Part of a small language model's weights.
Architecture: some layers without positions, weighted sums over earlier layers.
Each number is 128 + 32 x the weight over its row's rms, rounded and kept within 0 to 255. Layers, rows and columns count from 0. Numbers have three digits each. The size before them is the row's rms in percent of the matrix's.

# layer 2 attention value, 128x128, rms 0.0767, rows 72-127, columns 0-63
101:148133116173106152134181131116049131128104118154146076127100177164136090119094172139120075178096140143124183118129145139137083143144114121079182098156189137145133121099100149107098197171067119
087:107167142159175117129097109094167132108140135153109102070135139099167066107137158149092072164180136124137079083138123100110146077119096110100154167146183166148081077207135115161113098097180123
083:154087130130156080121063161145075168107128095139156100164110116098138132115062177089116141155079179165115130173118123111101123139100142162175109141203154058172162102094169112230134142144136119
113:137174104158098103128156150079192109141110116138121038109110164090158110168124130143088160164109184105159052067178146163160094131147098107037157136137120133105152153157129172098144145145080094
098:132194135109150146136145152061188115116149104131129179074134151129141088144173096145143168203125114139087079141111144177153104126158099140104114113112164096112109116106079107196145185131116156
078:095123114140149153066134068141109088155120187145091119144184101101155145196092144144100133109116116090182121129179114101145151089187099110140123079112100147108175114123141154115089129147120118
101:109083090126179138119105127145138159119139212100127189140156141116104135126152129119124085118132086117124121090127106064086150048152124139126107118124155154134121121112174119107114139147212123
099:164131072106067078085065147045170093162220154127118162103184127124141136103114105096122137151155115166169071140130117096169104114197113128081159173109082092088163119126146188159158099128106175
096:155163155154153116121140101165122156121088137077119155177101105169174137122078112181124069133083161155117190161108118142080153094141158142142092104178098158127109086079168119108191056116145137
115:179160078169152137109126163122134097104136173122127130132147099127087129142097104113164119141106114117178191145114151115066146114136102176145135124112080070120119125139129159110117123081174152
107:118155125135105136166150126092172168109113134124137097168099171111151080128141155103131170193093160113112146107124141183133123170114111064155129112183117110115147137167099132136065193192108151
107:154125108162140124107126128146118144148094124077125121161159126155181152109138162200156109177110151095151163132133140128148159086129156037122132143185144143080126147146137109072072036094178117
093:154101119141106083149092182136090120130128092177129123102137128101120107133169123116117155171117151165150116128145080119078123137085107102128169161080074085147156108116113148126161140206076170
080:190125084163110116145131121091170084149100129124138159130163134102086106103093184132157072131142112142121119117157092149165163121125105056155135223089103132116052153147132174157123142051179172
089:163138119118152212071106101197121167153125138083131082197099117148170134130140121123101090140168101099164088111169097114126135102176113103082140074144128187141170069125121129064113144140108088
105:093189129104106101077128083071156074118145133128089156132111126155121100156157123115133102114122135160135101124126095167175133111118165162142104151156066153101086108122116143136117163086122232
089:142131100200097174124151083217138073129097121134130071167119090128158134055125137148133100076174104076131067137114136094079141099109119125102152109085100161086144105101139169064116100158135126
091:115138110142113118084157142098123101120138121128144193055094177125121099090106102122102142170139130160092095156115110169109139159160145133110144199127164138146087098130140116162137134130112095
084:133061121152140121117157219102145173086147124091151183093153169147131069103116118179119147169101177128063161173076094181117093154119125131144132125099177133115137110105138063091136145169128100
096:127093128129144092167124110153131120134148102181106172085192148112130101134167114095096140121131080167122080114137111116162140097089121170162118155081145132150094151184147083141143138125167156
100:087162118133123119096072078177097067067130116142154173187129157168104111109136093122160109133103098156133164165130162147188142172130118173190104078075093104186134131072135091206157140135094179
103:117088102125177156115152062100086100077113108102121159154084105110125084130160129130109054197094160123122106193113142121103100140163150170141130105139117155142162128122104088159062112051085138
107:080188150149103058097124072168136142086101112093139112133084174150128198082150135127169154114157140136127167166099135167202107152100150125143120164146141125110109087111101071122167058065061158
092:127099099146060082106085103149052134138123133129085141184127114113149085135138157131088056138111170078156191144156070165117081123152155164158125101142121144139178095121167147083093125148113126
092:178171158151157110196087179093098139103168081122159065121179116122154111127129109093093115083128142114164135109107129116173140128171152129121178148145095107132159146143127130125152174147164139
107:127131094134161120112117143113089186145111128178094161132149146135137139143111190114185128125155118078100225148123115067136160139120127171149114109112067095179095146135150135126136127093129105
094:128089203144097162149107136123166113202145095164174115140189194103114095083166134191094136124166104155141126105088118166120101139113093174091140164067181114083126138155128126117128096144120120
097:146103094170149185098137144053176130152125162126129136095135143182178150084097124091140119135116173111087113141176153090101114163047136112161093150153106104121119120161132142169171106095115078
108:131156124155137132122121178087069166122196157151126144086165130101167168073135144129106093162161111172173143098138099129101030144195122151091111149096128066093181104164134172139134143180122130
091:093101124146113139099174118138135103135142102123053082125114140182139145126111072113180084125121158134127100105114172123100190091116099112148087072120131096102168199106149115147140086143104125
103:098140128056086110054129096188058073094099140140121130120143112085130138133138174118146107147092117130114137125119089080133093175185119175126109127141109154128166144089193122112163087090117120
099:153145074154107168082142060164076083118121114108148130106100118166124049141146158080117121177136138143167093151138103111135101114151084152096194101104103142129151157107182143116096086100124126
088:127127116105138081109105141094114065109137114121119182098107125140045118123118106095163177184061172121111175145145159145121092196154112164170153157163130091173188160193132060128151101144133074
099:193188091129089159109139108113109185147119171108156156153151137157108111095083084100167147129115166136118144155190140166144156109152134174126151077160093116128110176094123098091063122118126138
112:109140117093131122064088185101109160043168142132123123120112119111106112178145124056127070172166129118109126101129096130160171110195136085150114140133171173113086158176143151119113056103136116
100:118149133072149112173139164100156160148145134127121084136089137102124115153128139079118141155110128121122062103156133167123089152176090109102118138160108134147085096121148159143134201139117176
087:150108128104164094115103139082149103147152060189116178118133124165106101113163176133114161158080070138144129132155127200125083175092154158144079163049123106131184153146143086184177121131096139
088:147103078110125200139185118162180154136123148122125088132139124150165170140114072153184125103182129137146117109108121122064140078133133056094184063106127193104146105114170170057115108133169083
091:095169131144117188148096092105092124159057085153122031133160178131108151124184128104143177082136136117145093083105170114126141139080136127099108151094103154077143148094089139127119215190111145
098:121132094149059068165133134080165160138202164157139072162115146108136122160222102124076158122101100119101140121166122180123121135118109084134123132157154105111158143142080129134054195172128135
094:123089126120172106185129144106162186085152137183179165122113144085165096159133128107071176126138156125174084058069089148122076095103145093088185107147104154150105077129173154103119164163130136
102:162138180072094103155115101093149164103142078149121124076101168134121148191086116035094095149126117140110085125108094191114209142106115119138114145168147083169135115093140115169131115192082127
090:194089101120080118122142154179132131122125127146162174118169128104139092109102132148117091122162127137127069099121091110115058126130128166084148134108125146093093122101173146217178169142098116
094:156174159101135096131144060125148121148094131139106168154112105123138126113171129156098041136094139145160160160106110130126176068103128135153095120108122137149127101062131076143128080067132145
089:152115160085176157075138136177095099107128115093142097130046120151136140068085109152133129081135110063163155182107136080092117158159142167121135090101110120125112119067133114117188097152111053
102:102116071122131138114126051102089115088087145131145144235092093160136137117148163065165109140113102119167101180132091129115120110100160148138108119196085144131126131135135058096063074098121129
098:104152127073111120111129129108125135130110171122160171154128095118128137117124189106154069154125103161158170171114095080180123166150102177127066149095110110115085068119161113152145123067121161
097:175108175151120136164142119139137131092161118122189158111135175110108112113127110137088132180191092166124111151101130182139096175155172119091141125114167097105097082134128142135149120108093106
087:157145072114088099125106146091164088103140116161096217164123128093122104176147152061125055145081123129180103088117085210170110117143081165132142146125103168129160139141129187129113133107134145
097:132126068121091136130079157128084155082156100176172120167190110165102061131199127181106085149091145136208158114127091086122090109182132149094135117129136093109152127142115082127122178122143164
113:081089100113107104104105164172147133138142101147070148161139115168072138101144123126124135206071183135129144145180189127097131126171091170152103121148173123161215151117080066085147116160126096
102:132145118199150149115165149150130109120110128070097083147108138129145156101087107134171120146124128140082155208152124104127187113140169076184183078151077095167116138099154108187191085119114090
099:141163155124085149144080165044132103161137120171151092135202255146118151100167107129151193159131105135126137103177135099158131127135150110158138168168161100106148154140088161135186151179077120
102:162179106101134146125129071119075183164075136130093138190157091105151193083084175155158122096132142108197118131123165121140091164159100146098117093082090109124127109097171134143150202173140129
097:142159113144133109112132086134078098164146153094090108155154127154127189115116170132166118042127110148154102096116139058142139109122155169138139146121102084154105151135131162118143177152187196
100:214138076146109139091131095155145096152087154106131118159160104124152200108161119116137112105172117175128092118130181155120121134121121128123152114071094107116160109114159117131131136151090154
# layer 2 attention output (transposed), 128x128, rms 0.0639, rows 72-127, columns 0-63
099:150135160115164105108101098131141098124138153163129191186119053123142145128111164140127171086144152131137110117114204201147141093129072121145125096124173115105139143135142106159088077152134153
080:178142079144103116120109085168169154092121133115180101111172146171161148179104099113139109130100064095147101153095088140118034173171114134132121136086076066156156139112167173160183176105135135
089:107138123114104112065166121078220143116106059120124122112162173093009126097127099165101038143190146141152161167105164124120171127093120125128160114138108147137110095150094139149140111095115118
100:129128106164077175154120118124122169109106210122144103163117090150224061140101093159103099088109142094150097132179084106154048110156169106135135131122166124163109111106130113128122122129186170
092:158127130141128122132118104170123119105150171114112058084150161160155110154087096153128093105155078124082144114136112163062115128172162115143135171048150172105120189132191147123155133131134127
084:126121140128123162163058133092071071137087130165151113186105124116201130090160146107101120165086129125149080151149103176145107117145100122137128072178137136118122128133066118084074123158119172
088:161168066155081141134111114133184105100110118147137081139109129186157138169130119073140152119132062100132069181090092121144084194147137154156119134164083078171157138098128127130140175120105116
102:112178099125120171131125061149108200117025143108120055088181109140215141162138085139116143121109089096103131167121108109050065145132171128130125103143166088130138115142135064135135112124150132
091:120122128145106110090155151125145119142170125197169064112148143070125161145112124125234134180171134155125098049127136136175142156118114086135134082071145149192130121158105171149090167109120146
114:146168153175089100153141097158156130155134121113119086117128108127200103183133113070146166109169101152059145149161148134087103124091138107145147169125141090135146123105128062127132152226165089
106:164143121140120101109073158098062086092166124177098121150182122129122100091082113165115122055167139091179154105154182185175186061140106132106116086122159133152123139123157181126144083117120138
103:073173072103095116112116114174116157167143186210126149168076158124158168124127125058174138142088104150138099050120066146167131157097158143100131133140068099200139081096106146158140171113128131
091:108115128115086157102126080126164141093115108089122128101141092155142069137134090180102060155144167069117145158173156101117137120097185133141154147146165122142060059086135073134172133139142132
085:166187087175129117151084053133125154080124159135105069108150104202242140197114127105141185095130049132113120108074100138104085133121138132118115142131108093151183149100155123119139160139114114
097:109117167107122126176146140114154089105119170192194132173094125111183127120162158110131156212115166080144111123102140153110095132128107111130146098138106115105060145138137156089086123119130196
100:133157083140148180129081118127092148122099150146078060053214097141219156136128087135131183108103102062103126136190110122078083178158128121104136092118172096140154148113139144137134131133100152
087:093109165142112167153127141117125106183145132147157197202084120161173142148152166149138185160061176121176140109108108135165136128155118110156126087153142147141130095140120081140067134113151144
096:162144118112162081124149095161151189121145137072113106076181121142097127167101115117123078094129073116097139114100150096102126136113142129137137166069077084117148138130163133150181154054119107
091:148144127108111071104172120160137161120160088057127114119133152091008126100091117134118064077170112127095138084128168125161185107111154139151113152069091119133111106122131133171189124088115104
095:131099115106070153052107173099162112096121093078104127089110132160069119108106098158122062110132156102111083164128103085101128168138141171133120166131118157145101108078143141124172149106140069
102:102091178124143129094090157100154141143164062137104108083166093156046193094133148167156117144132209130131161098159183141082199155131031105107142148098165160083096173146131130135130150138105116
101:076145172091141104145134171093155137167130101120171143135151134151056178120135147147095089189141163071120161121112204197120140183105067149114152138110087156084065174171131157166150077146126147
106:098165143122150127080121113111097193162159130131100145072170148144119153114127139167179174147128107182154131048134132111128218189157096098134140102103112139123135163179135210181112159092128106
096:076146161073110132061139169091165146151084054106145116131107076107085130073127131156113068131163219096155098143203163097148155140102103158112162103167103131111053089136079149164139062148129145
098:117117094122048170098147132098112127125124142139109119099144142100165119112131121177117108103114166089162136141186126123133113079169103050118083037190142154179101069201130138120111092141182143
113:138150138122118091102135101151143118062131120126097072119088098122143141153097133045121125096156086220103084139132161145099110138049113148141169161138108129096127121077087137115138145167105127
096:160161114087115101121167094178144162099116166080146143095087134156129109127147133116094110142111130118119116110095139069126183114128165123140119181093073100149076088111175126135181141048160108
091:060076118142111135147103108151073147138114134161072162126156116043087184114108134127102124080096164209154148118065091146107108111114131160121128130143154144136202166175121108188107123141159145
106:148172137088101107120197091156155136115085079059151089110126144105112097136115085147112091134156105053091119180123166137070132083113116141124161124112149061129064085115170104131166082134134123
099:090110162115097150122130177100106115185133068111124157173102147063080128069152143154115097151126183183154116135179131108117131101128129141116136114150173161098124134142068098117114089155143136
100:122111132127165113104106152127108096163112073092128073107164143128084159130081147161141135187174092140091092120144185089081119146100110140154153147068110134092143105075069134121123135146096147
094:108128141076172095126140123130080095098147108125135113179138098112165161132170124145122149170093143065098138105140200108116074170092119149140172128089103115132127113097100123086095040151098174
094:079102146105108113081133191105122153199123053080101164119117146052029131062140140157128069125170184158125151119202152095116159116132125162122124118117135145088115136146090123137156085157138108
104:112121180140139127144155103112118098082147148163080118174117070106198115159115148088160174100179100161085128105092132131122124115101131107172122111126166130092143109103141129117083130207119119
112:150136150128129093137180114097116143159075122064132115103179119158163100139121101145159116096154109159087093144156161160081059119097124151094083144116124026101185143090136103137127153192106143
098:172122124136157164150174124119143181087107145133131131148152098105198089126149113158068126122185121091149110198102133097108073094149119130150145070183164128069138135151118165089101052099102164
090:120131126077077126100150149100153159147098045095103120094140164063029139048144090165101067171165151114114113149159157109083149132126101155135138163123115115101101126120129128151156088099135085
084:153135126179150125197140098155110096099143201164189115176093098173221126198129140079140189120106095118110085110070090132173097122103148110127112135120147120179151120098142109104080179126108170
080:115106151106098186118108111141119120154157102118088188150150145079145114087143102148042124150141111102181153167195092133099169088166122113159155134158158127092116084130113124125116124144132122
098:175153115139142152176136150128144118142115158119101119148104135189154070148096149109108116049143192121171121159177126122102150123139150128064109152142113090158106119142153120137132099144146104
100:161127078160150137118104094150141120067120199149149094095141080193195116190092114132144145073143080082098112118109121146165111149122152106147092137085116128178129117103163140127145185103104143
096:157112139118101161111129175085071101123149120150127125112206123152099080100132121219153075095177188132149146172142169122151077156112125090129120084150186155148155132128113144104083135081101153
087:163144113133147119121126073158134140054101195131164108093122079192178115181109107131124146119125080086107128131062151122146122117131148105136122160110104131159129131132164124122141155086135134
090:132138101143142155104104109136162105118149111186143093107148151196193178157115139100198161201106102167141087097097102143129054212120123094137164134140079145158122168126128155132129181111113140
096:133124175127156078177191122161140128162135145144159130125085165129082180143184169092160135180095131170091136084051169120139103157091138089136160122072070142122120122195140122136085128072117132
103:113123154122154074160140161076167127128141087145150109149180110155075148101122112150107106173161147098161142132140185173155154219082084129118143119165054124096112130135139170172134111139110114
094:166164119130161090111135092154147148070110150137124068073179118191166152175111115100112162147141060104114112142047159111090118145115115113128162143136091101128136164148178175139129135107123121
103:164146092138165112131122084163128149073147195138144096087141096189189119190098124106137150093145079068104143113075139148141130153129120113142108154086112108168126132107190154137147181105112137
095:124158123133094153121085124103119150119080110100130073091169051210217105136116082171129113080169146078092120154201138109103092156114145133112124156173107121150099141095100114102152115161115162
099:122150116064152115117148064096162132075092107104114132128121099158145127128137130121134134167124163053092120164160142171141133120089089125118175105132094089124102102123146104128194070163106171
114:104100156092102129093162185101134148189127036088108177138112160064044121046140131155113076163146194156137137127193137097118156105139120154128137126142130145088105117136092110128137079148143119
098:077089143170134091122141130136106096146184112154147137167120149063061159118144168120140121151129138219167149070105138144115139122107117132126137099109130186090138137179087115137064136147137136
095:139148053108092172127098056132093193108091134156054134114171069146133130108131119138095110107084118102152122151171063131097137111126139130102086109135187107163168108119172099154147154113156132
099:109142134100125131094142136144116077127105120183134107117111131095171125147166113097112150174132090111096117154142129140120156085115109110212191085192165115081089118139078144066103081071145157
095:107172079140144190122095125134121137114117118187073101127098100123159174141178124067120197111092090105150132158098048074080108113152131129088181078175146148158151111137125122083089107130119110
101:128132177164108174208156142185145151140148149154182092140093116182146130175151093112130138165123150094144150155110119096055135121101136115113178191100126094141057096109150088132076171126194121
# layer 2 MLP up, 512x128, rms 0.128, rows 0-50, columns 0-63
112:105157143147154070160123117133104106085131134153155021135068100121140146160095158127159194099144121126128090129106099128096131162121113159105065105099177122120131101099162154107125117087164221
099:158148045119114113126119179129128147093184160145095101116105118118134071137144127065135144104121077187103135096071144124151152201112132069100152087118114061128050111094155143129152182107150085
096:120139116119119133095158049128111125139138136199156105124141132118210166154132151060145140104153118118142101075105114136128141179145110119130093143046127087089165124103177162149145141090091123
100:084123141156138128157182144114158154088137109187123108088135152109152083144117110120148177169169142153080136129110130145137153223133163067122124098150152101153140128086178165086155140105090118
088:177172184103166161152179096146133091100195146114128109131177084100129127189124140112165135100102120127081132144137129202143136135192152133141099110066102121156152122106155213160118124097096120
119:156112109168105127142139095154132115054164218141148096153116097123161147172119158090145156110167054096128126117057107143140091140131125073100111143106150124121127132109153199110124169073133190
100:093160090162131167099188150160075152145132165190148133118125106139123153175168106173157103092081148125150046116111079136072149106188092146155141098072138101137151124153105135106144168102116124
091:099117140185108103145089106120105091058093160181149172116153102114105172157157146165107111127090079065159155158099122116092153176157109119183148120160121135143154072140139165098076127112160105
106:126145183168194087150118205155094122137160147134125109134126161076144132118139083149093179062166077150111100145148105127126111158103099100183119103092184103136125155123129129195168193100159147
102:124145110116106102172057099131112133103129144107099119126079186095125166142122180079114157160121115143137126129110078101108086133076116101136165182083158074136133122127154143127121185107102136
096:146162139187106142155119121130131129113134199112101139131122121140179166205169144064187204093125094153151112082096099135107158135090164111138102108140160121169107112167113187183061119170061123
098:132082088185144181155121084140147119130104196167128098147143144093166136133066113112141134092128080103166155058094175161123075113132136086080130134091195137143113140111127144176083136127105169
089:107142152155181157143177082164115144078097204159187091129162098120150116156098155126121135065084121109090111095075129118100150118164135069046117093152143117117151175096126149143076159076139150
083:122101129142132120212090086111104169148182195178133125175145109150118123147126169072101119085118145108145108130152125064108094148121167096130106167140139087105117108144127124137138221145105099
106:181097170139186175093084084156121158176093167151104110135160100166127163202099108138117184093152052132133170110160088157174109203133100131115117134068126134124121131076178133110071134115120113
108:173094099159215141156180124168127139105115170113148168157155118134163124151121119124125121090180138102124107117149117139137111083185115097114086092055161084155111155135160136125085142147096135
094:157133155159123139168109122119135117125089144146192113151120054146124141132080085146169163144159065173150090157123085130117121192123106134150175103153182160109125079148145147090110143129154196
104:119163132106171108165157155140121161021087130173093096110089126133144114145154138103148117136117094102058118103047152111100137133130100124189111143078105137084157194143167174175105183080096161
100:129129064143158161152114078120142147103104128127114121123175106148196212167098116154136128119144119098066120157128105201117094161082143130175091135095166104112167081109143124129130136155142111
104:132158130134150180171098103117124160111127166173145129155153150107125113138155120105094162057068061113099129136052109110103149121099165116109117108094184151172123120093124069149103164103189197
103:117090148105161120191157124138101130133159130109128154101161105178177170183082142095123108152150127172086165051131138126145127106140173082085145157113134141081100103132204104110131138144153122
106:103098114202127083132079142157137144089153187126111098124149106084145129179109114145165198135214115113071119097101158124075121139143119097119125162127167102117094159050087188117069125158106100
096:158086100138152101142137115152081126127084176167127123152124116121170139117086129084152151086145130112201120129098119114081096131115111119099153116137166123103135116098140227104106105133105178
097:109151130077095114113137112139160098162191114102135113127162107152183118186086118099185138123128076138175128116098082177162099113120060136105158079165117093203126041152136155161143188107104150
098:129158178110144120134129161157104103090125167136126127149172101149127155117104112080122187064092126130124147137155098137089157176108181112134135078120078149148097127146179097126140183200142201
102:124118172129112091169156133118099129104114159171167098172133088145181153140119122101126126121092061104122087092119062129150110119108092131114103108111116156102147090191197175087111150118131100
106:118143153122134171087153104226092136095135170147100133130121097172134084085108124080139146136103094125139096157156093081134133119102093086078122112161177117128101154053109089170144131115130176
097:101170077118121163142090140146112109078171132219131112086108190135138132190139114074111121123104138096130122123018071156158128185143177142146131166147132127174136080142090150123119155090131128
094:135107103164210164100087143161163088105197167087131105099103144177125150142069144108126144104180128137131156152112085180138127168106163085149093088100149171130092118087171096150131129172105078
098:156095150110164150088085118155106105084203159103148144117117094152136171170101119191152136107091146111087130144122111114181198126151127127134126094092154181152164157158186118121119177089109151
087:119156175147085116207078129169132126137146138123089140111181144080132120152124071108086154104180062152171108122101126132151146108133113066087178159112119155155116105150110123149073090095132154
107:100132149160170114154081156131133094163106141113110097111158152151151150179120142125138195126123132088185120183090134146123068208140097099058171086148108118135116107063160157102103091115076134
094:093151155069150115084113154106120135163077153167140175126142119131162143188183095124176120125128125097134168137187125166114102100150092145154151167075129105161095175111110131097133132079098130
099:175114179094181146108090123076147135112147160080144082167100178157159102117154116104080111070207141186129190152124109205123136122117146165105132096173172138138098085126158114082114115174140141
104:139113097101173091126115095150140114127188137152131148175137093111134110150085112113135148151173150142117170106117117201112107120168165121100121154168126100130090109068142170129120146144057128
090:154144106144147148197107072102117122085117163090078117174184174177156145145161176110133111107074137087115156150120112158151104169154165129181096096082149058141139073122140078165123153129151094
089:178118145133072098129142148168119151066184202104109096131141144164147174111120144189162172111152137087139125100132100121112139117125113143115114098110089090102082114125177163116177164066134167
095:156168148150132084093114123154111086100090165104183140148128121124110089174117187094093134095094101100104119141141103158167087146115144150177161159115100144115120165173106125104104099133139124
095:109160113133083179094110113133124110115147173182164135043084112168173188097135091174154194134130173088101117151121084133118135190108112133084097159123131068131121163085124105144174147137162111
107:105153174104144143083153102116118110154115116106106171089145112121195140115131098152135129138111108100181088182107153139199086067101108121084126138130088147131193129134207160178154103113075082
093:160144148107151142136131117123129197113161145108153094089139148097126133158156075114125163129110160149137111104076112153138098161169091127160167135143122099146119141097151141137108109113011128
104:155157147088082152146133108180087145082178167097122138112121179149158108151152103159080146107108124130174165151030127094071156092116168137180145130145138129146108107125176154130180112107092094
107:163111125100136100127107092141088124112101149175136157155118125083107146208186104135093146073129087129090096128127135107151125185142104101158100170145145154152146184048116121117079147085145105
103:110069110162132099129047127172119151088105136164160130101111061085146182147135128083102109126124094140164159070116112181138061122086090107171144135179134099174107159111122154113095150122168133
098:154132136142130099139091129162123110122131170149122126103148091114150115196096108188162150124179095108082133106076120116140108155124105135133129153076127078141080149066147207119106111151025110
099:120150136116172167128070099144174100098119200130149109111081135134169139159083080174124150117124112096124125145138112214111086146130166126111131171132091141125166119104179106205135140105143111
102:138097135073079160153063139139103159106129142077092050109118108114119149165131113108128175093101126169168128129126067124149146133083185109098099093061115077117125065108128132080098195115165154
101:125133145147168128172164094081096130124129162144206107106158079135126141143106127063100166129125073150143100141051122194123108107114103160131120146153087086185100164170117136086083185132159140
104:114085111164171109185087068104164143140126167189148142103127044112124121156157083064065112129105164129083134132130166126155084156055103117143133149167130091124099078176124142139122127168119100
095:138145184069150158125117078156110102138131124139153086112064129171152159148107098111163155137064151111172092190127079165096110126084136116069223155120112127134110105153191137159190152069136183
099:185095066140115137121054110130102093094083145111174131187153099120132176166109129082204107144130152145084126153105135174112119171168208089076131158149138114154126194125114121136107164108098097
# layer 2 MLP down (transposed), 512x128, rms 0.0792, rows 0-50, columns 0-63
110:111185106099113217125131154154143177145091186118107105111170107161109152164050233149154146120105113152142144147103149192161144086104154086158182107106134064113126039130112159152153189142175131
101:153137146077176172103144204076131180146123148119140126098092118075103127153127081147135073162169135101108111122078095154191150104130126137151127109095191180165124141133122165093078109105117138
102:104112106173053131125062105154111117115121128091072158105077142167126119096140168133113139176115064109155128057118106078111123134126106097149156091146139102141103159152049126093149184134119111
097:117133099139125096066145139138168175147132147129149103186151134125106110177087151122151137156164118116165159113139089078129185148077065111143102124147133063109066149103139185071055147115094128
090:139147123142147130122165147094145172188143178177096162198150130150134123114055082156118059132126100126161152148136171175153194133132115129140129144116160117139117157080102149093162129100147083
133:157164126109067137126106118139126140161083218132067117096137114171125099164128157175103127173156138142123179116134134116114157134104111118155148091176124138126133110142127147184186126171174131
100:146147138095092134108130079197116144113114079099129145128154133138053068095077110148110119129100095104098201117110184147110089138158098152123108114108132109074090150093130149118159183188145128
088:136119128149150039094144121076125114119116115135112116150173104146095135062115051143177082134091179133115125127206147106158171113057065184139148145135107088153028145165137092146126128131094096
110:112168142127136127127149110132134106113142129144106074107133153107083151129137098116118139058168134207170134136169124116105163139066126140151149102164077124158101067125164171054092119099166112
101:130124149184148087170173170164122150114101111156107197125109113123109135092074137133104057070141126164144142090096146195106119108100123167134132131095158064099112166120133112173079098119147227
102:138094032116121190116118199124100164162061090142164074146132153124139103139076159191121118189105130091162081126157160125124128136172146127114119106159119095108148154114095135174111123157111117
102:124116070108101125096136139124091126165140018138130129137106117077111077098141181172129068105112111148143137176149147103117111129112154134142125080104123116137177115100116186065100141117099078
096:056107129156144123090127098053096147140098070106097145114155126194100022140127058138111125154127153154103152135149140156140136090124103132140102125145105233041101108138112083114140088125099170
085:132058169106132123195206185117078079120104051085156176164083146111143120203132088070151150168112125155106153070111125155124121149104103164122118104149146128099142110126133115099045110167121140
111:162180134131103132168120144118168142162194088170121094113137083129132121097165154146105148200119120147164097137070141104095091121160168137126104135148082135092193126185174101138112153121160079
112:147139135191166122105119115109131132142087171116094145146114160111110084100129094117089076174118111061146117174136085182076071138103144115158131135106163116127092121134149123124155115062136119
090:117142154078180166103140139155106168124086074099056155112131172154129125147131099191091089097107148143133132121148040143103113083133137127122184176061109117136120181141110132120200128075101112
105:182146125147118112090134143146125117168071133125145098043117069092139115123141137098127076104127134139174144149158123188133098140125130069183158097147133147134142094165160148112137136164156176
103:092075110114145144185107147114179117184133115116074124108104154075071116125135142172083168097136063108104128111127104160150110145083168176131194141079092163134127184097104061113063096127121121
112:153161126139157136121103060123132198086146156124146111108119102111166130157152159143087074127117142120154073128156159137137091131119088144084186131149186152154186150086147153185174157235167149
103:149114122151150134155106159113122108159144117132137131110138157128100117081097106111106179146116079114086118161192167104129109150186114106103138122164158120112147130148185137095138140074115097
105:174073091172093142061099097170170125107093121141209110102137194075167100179108120131107133139187138089196099111112121121160131128056121150105052114146111124136084117078122157109120106170106113
091:138098135106158103126092146086094126225078070161130148143155096153093111115143157122105151152171117090165174113141149084103178128148109181129156124187043116180135134147125153123028146067133080
093:128124142170133176180123111125196097139096131190130145154139171095044142134100107149140122115113178145175096087158130143162108134138124155216083056157122152135104143120168171163116099116119150
101:098163158078126142156108130177089115108109034099073144118149196161121097097153123187135104161155147141128119115114133108068172102140145136102094145172144118085138184082097153073113083123146100
101:116121159123171139087134112133135168108110140149094123110167132136142155098151080181115131145153133184101095148101098093108113194169102134179139073106142080112158130135107130149185136076144128
104:116154142135101137119163158141085111111195126098136144124107162121106115088128092195121137200125094129157136128124108111098077142105161135084107090123104184158110156062102147125138109108119116
095:139139176088092187102124170124170158173180198034126119117104107104067139145159162125115142096114192060097108108126127144116140197104098129115139137140186190135109142137147119135164093147131130
093:148120160116182194135135129193083145170128090107123148126135139105126155035194096115088144125165133130119091138083150087132116174110133137144183139132101143096131129089157079138145144163134132
099:157183146065056143146165169132131185124135075149093157125113107065083116066115101121108116174138151132112124100111154063132115159152141123050217168113123151149146136128101115086173121143116125
080:168106155140169122077135130145077207128133070150229144159143155108118138077105155178118157137147211112123136109170092149085132119075153147152117124133137135090054104106127114131087094130122128
107:119121155107118154127147171093167087144147163179145142164144128107153107076089157168174103138129175144197074136133126138108115114174144132114110124146159147096182151132179131153147181134151089
093:133139103152102130141097129154168156153157124103106154207181173113030103160065115101119098101144139106119115108123139118145165102123095119079194201145125105108144163118063109071171065120142111
094:097121110066114193139184163142136110159195086059091115173117180069175140119140172148128087170126142094078096142084169107101126136157134162083095108148072141137136134114116193158120154164123133
105:076117159097201129091113159135197104119144183145129149174144164102152145127091121091072107136174117091109168138104076090146109134135073121100141097127108126060120145116134129154117127071100097
086:112044164114177131151126124089135128160142122155173155147151134101114124129096112212109132163117174155104129161113118120128124147106209167145102147151111139037101162140171131099093134103081152
085:106136091148133176047135109151146114137105106092038157132143155159117081087131096111140137142117133125172067153118071102122150103097201138144149126186122173061113112132130104098155057098137137
099:180130153081101150135170105106119157161180062106108069185138101156119149146139123166150109102142118102155179131158108120153108151108108154141164205149134139148129101141122087144111157175172152
095:114129100109106150126138134077161159205138067094091106152132120105071145148155124121155108145134140127126069144134131104078108137133118137142119135105109123131151165164078148076128126104128109
105:121140101150135151167172097123119159112145157068152093090099136079103114189189093189143020078114105129148133067130156159102146139131162110068080083085135146097142088142195136151177138118137157
093:088131055119124190115176121092142149106182140075110155175154121211115151091144129077079118073123123096131147128119126140145125099133157181195150149177138133135112116072130135106107185136152131
112:088142145143058113098103106081121134107115134090106125108136145185089163132122156104136109112128130079104078087165171166113146108112151168105155111116123130114118127102094108076127183109068162
101:130117122183201139094131158142104134104160100117172147131174120123139109179143148151125098079100060150166166102078128090115153107095128096105118083152126132146150099149208145110088121096160117
102:144113133112109135066141118094174118102073148153099130081149107112128146134155116074156148113117106147094123105153143091164112183122129103168144140113139102116148084152103089165156095148083113
103:170103105138131160143084086160145123123067106133194105103136182132125115136115107136117089127142153081217099136149126173125126103081130188110055106135068129100097187078177165115106121185133130
093:171134082114174150145186133127147139151140129162129124080124137123100203112149207136132100181187189141147143089104111157128162083129088116129121155151078121120129123135137144140148157138135171
098:169115159107183167114146160098105155133141072154141156116104172083088163158126112159134115105131101118079121170104087139076132172186107125171148116091182108137129178167089163149132098144128115
099:107134156135100110128182133173111161156138132118078156151171178111123117097175081128131106128143159118119092114115074105177145166113079203206120093093139112103154125159122127123120125052163158
104:119106134115163111091149166124173118126163195156127164094163133094094120176145106157155146173092126084147105122170126105104204212094132123160124105090163158085178158115145101182153133094053082
093:174118184096124173146136191073145113165139055047077177149134124108048097098100144108134071086117101108104101104094153091098111120108090119150122173145117131146118152139139148127104164146160090
097:106150168079157113108169153072182143151105119145114111167177205132027131114137100113112069118162125088125198125120148095108138173051156126142219135108120132054132114111138120109119122134125135